{"n_head": 3, "head_dim": 32, "norm": "layernorm", "attn_scale": 0.177, "tie_embeddings": true, "parallel_block": false, "init": "uniform", "init_std_qkv": 0.044, "init_std_up": 0.044, "beta2": 0.99, "schedule": "wsd", "final_lr_fraction": 0.1, "steps": 10386}
Each number is 500 + 25 x the weight over the matrix's rms, rounded and kept within 0 to 999. Layers, rows and columns count from 0. Numbers have three digits each.

# layer 5 attention query, 96x96, rms 0.0889, rows 0-14, columns 0-95
510455500473550423464533490454468520516533492540506512537510494533502488495488487494498488469475503490439516523521469501532504488521560529519511519435537526521487494457510479499496496512486484442541481512530480539495524521543497500471514502486505524536505462489482461476503497499484496529
518482564498499472479458505462516543527539486490499521517536528501454518449512493541491458521507483498497531501520488498454478521513478505496491503535456506493495524453520523481510529478533437492477484491519461500483520469539562503495542508522550487516517506497456504478502550507516489474
497506523440513527524514518505475459504487540527505478492455484531461484523518546518530510503486546484493496496508474504501507507533490492472524512484519531459515477465507460498517516509437521494507515501523521485496484510514490525533456488518508492479526491495477485526503477502451498469
514470467503504491503525472521483493459504482506532507514518490489536487516476449462475488478475467538459489480517512491521488482459543518515536485479533485547455523503504472527508471478497506489505494511462515528529540542479488482476494510488451519534483464501505512489499494538516517529
461513516507469470526505515454509500502504508456472548494532496526462538476516525534500477532530511482533524484505495515447491503515481488501527523541454490471544559476521536433502514498504480490492517461540468460479475481511547493508589483544487448518505519484490500474495517489551419458
492490497439513529519490541509474465512489527520510479498448481520488470524482539506512517473493548461492502512481448523505531503514492511481515497464521518479476496466490452515500489526447544490537525536525504477514483484508496526556439499502504488489543487509491498509501479515459515499
487508531468463491558528513493544463515488517513491525503466503501515534497485520517496502554491534519489506484513508485511487517473463520518505486523506484545493483455495490458547477505472439501448501496534520492521542552495523524533494511525517502466483510452485465473507458511476501479
506513480498489555563543470498494501466491471518493547478501487485582495566496506484464509530514474544467504457507539456530489496460549453534526459469565479469443484472459467494508494508478472515529513490453509520499543527438477454481497543548478495546487512507532499507481523525490474517
502524492512471522499526483539520509482506481511508515498540496471553528507492482455479530507496453512517492482491547476537478481453546494513480467479531473517518465530505523522497469495516490525493500476469489522485526532473456471472488511501497515507438495497558506487490529510496514526
482506466509494509540453566507499480533504529500486484509426481549485496518503563517520489498511514495520474503497461540470566514538478475485538517500511488482496537509481498437476518537467514506531533513545490472492492462518472485548478502508478453464568515522492524503464491505496433468
489520474529511472497506495496486521473511514478517525475533481521494479484507508493466477475485499502463501465522500519494511476499505467505504524533499480474505556489526507478522500483536508483502502486496487481492492501501503470490589498468455459569483503525507493488481494510569470504
492507454477480520508485518539474477515459512536512462507442467521546502536503502455512546482472506487487474513471500514536522473507499510503504491430526512506490455533466481519474504525474562485559499540498501508505478499481464504532429502511481506465534498510533501525487483511462504514
508480480540497474460464490470518532482530468496515518516561513499522523479512458491496469507521464516502500501503502499502514507496526509507494498500483470508511534526513516490486484470537478496497490505490483469483532462498511474446555509493463491533488489504535505477471521490567471533
518530510515486511482475471535525531515489472498502503524557506477558508494518493452483539526501444529496512515489522450541488515469512482535466459487508480519467437529479534527498471533537487540463481498468489521498526487458495480456477503492533509490482515514562476503512528496484545542
529460518445521484458543446518494496479474481498551453502563491486459513471457406467518537455454481494531551509499474500473478495525517512532475501497426536555556453528552523547495506473510563477483506499530478557498480538535492563453530468482532508532510479457498526458524498459515557510
# layer 5 attention key, 96x96, rms 0.0857, rows 0-13, columns 0-95
474483538468493503523523501483580501519541527484501464507513523528429519486509527541495486542495488472488490516518503481465476521513456493531519522495501513513510510496492553476458470495502454503531457456478487519521493497475545497537549497523485474493529475540510487516430496519503460536
492514500464500508512534487483489556562514445491497503453571492502485490476506499546500522582501489472515495499537494515481470496497499476528474516512421513508473494523520510472504503452515469531462513474509492524484506491504520515527538523506461529499517506521516493506494489454493530434
492504481523486482508513510498487459507471473523447552490439505486487499511498483480501505485506485512495497501521517496507524473483523543486492516522525525509490506470468460470519515499528518460515485491533509482542507538475528493497512500529536494550514541445490481470515491478548485494
478476527501507491499485495505533500492555578480526470511532492506486532505479537534488476489489488496507477518492510500489505548502458465523513505519506496504491483489515523504471501502506480542526477508481478539487484519547481488482494489478473470490499436544503547500454517528484478535
509556458495490500478534474489449537483452417472467502478550446487500477490471521503530468523500514457529524494507493504495483454526534543483448533504490518525523499522520530494498554488479478524449511492513479511482511537491480497525527492481522531469484585458496486477530483464485576441
485491496522481492509527542495472441531462498502475566518435521481467501479504496479522531480491468520476522497497513496494527482484512546487525472543519516514494520456496458463496494545548522471513487510519528454546502512469513503504513513527535480562527528468490472489504476488530463498
491534524531493475493496449527484534466446464497502504487487446512524518550465488488446498560519499499561522504520510488481500468488536473449500518500485515493530539493502487469504542510486498486455494524507496523483534508488479485504494572574505515475501539488490495474504530477525495471
547498530501515496549464444479462432483512562464451528500494490439522521565492542496473474483511527497539500486498545486520532492495465492553519481513508490499465484461517523530495544511449465524539466495460479523482543521471508476490461505523536442457508547510448490498499527541484492509
515464533523524498472463480493498501466517537501507467510500502509504522531525498512472521485519495523524499516475520479506518537475494457516490472466493491470476497506498528544504472515440508533495498518471493509449502479514499489468469526493521503495519469542509521505469518526464488558
506522460498491495512538495521432475486436431502445545508478511454487500473473490478522470499515489500497537497514488502492519444524520564485498497487501504509525505508528475492512516525521494463480505505534509495505474493471497525517507479486513508507523604467460473497526503517526505470
467516489491556504484488479507473470506488518462507470488550447503503508489484554543556474465473514481505503501489478501484510516567478516505493542504490524496522484535506562496496550482486492532507507467492473547471477490499501501491542450452489488459490521489478510505516502511491532485
513472494537494487511505545511508454483482497518484516550424542475489503502509488459500508460530523532462511506503485495514542497504491531491509447494578509488485484458480465508517460566512513471512479496536517436514500458464502494491470489482532471511525538473484478498516495520523467537
494473526479522506493495491500496521491533490462493485479564513506471521475487517557527467520464509471528516514513498530488486502527476448528475506464483503489516496519548531524467485490486477550481513483488484539474477484551492522505517467437468508478471514525519518542457493496458525528
535483541510506512511473494479498525506550530515526466506494521506484505529535492497454503503531532547500511500469505508533481520482482410508507420496491477441484495475499484530493442484468515502498525526460522491467502465499530477505485528520480509526536464538505511537515495523481489535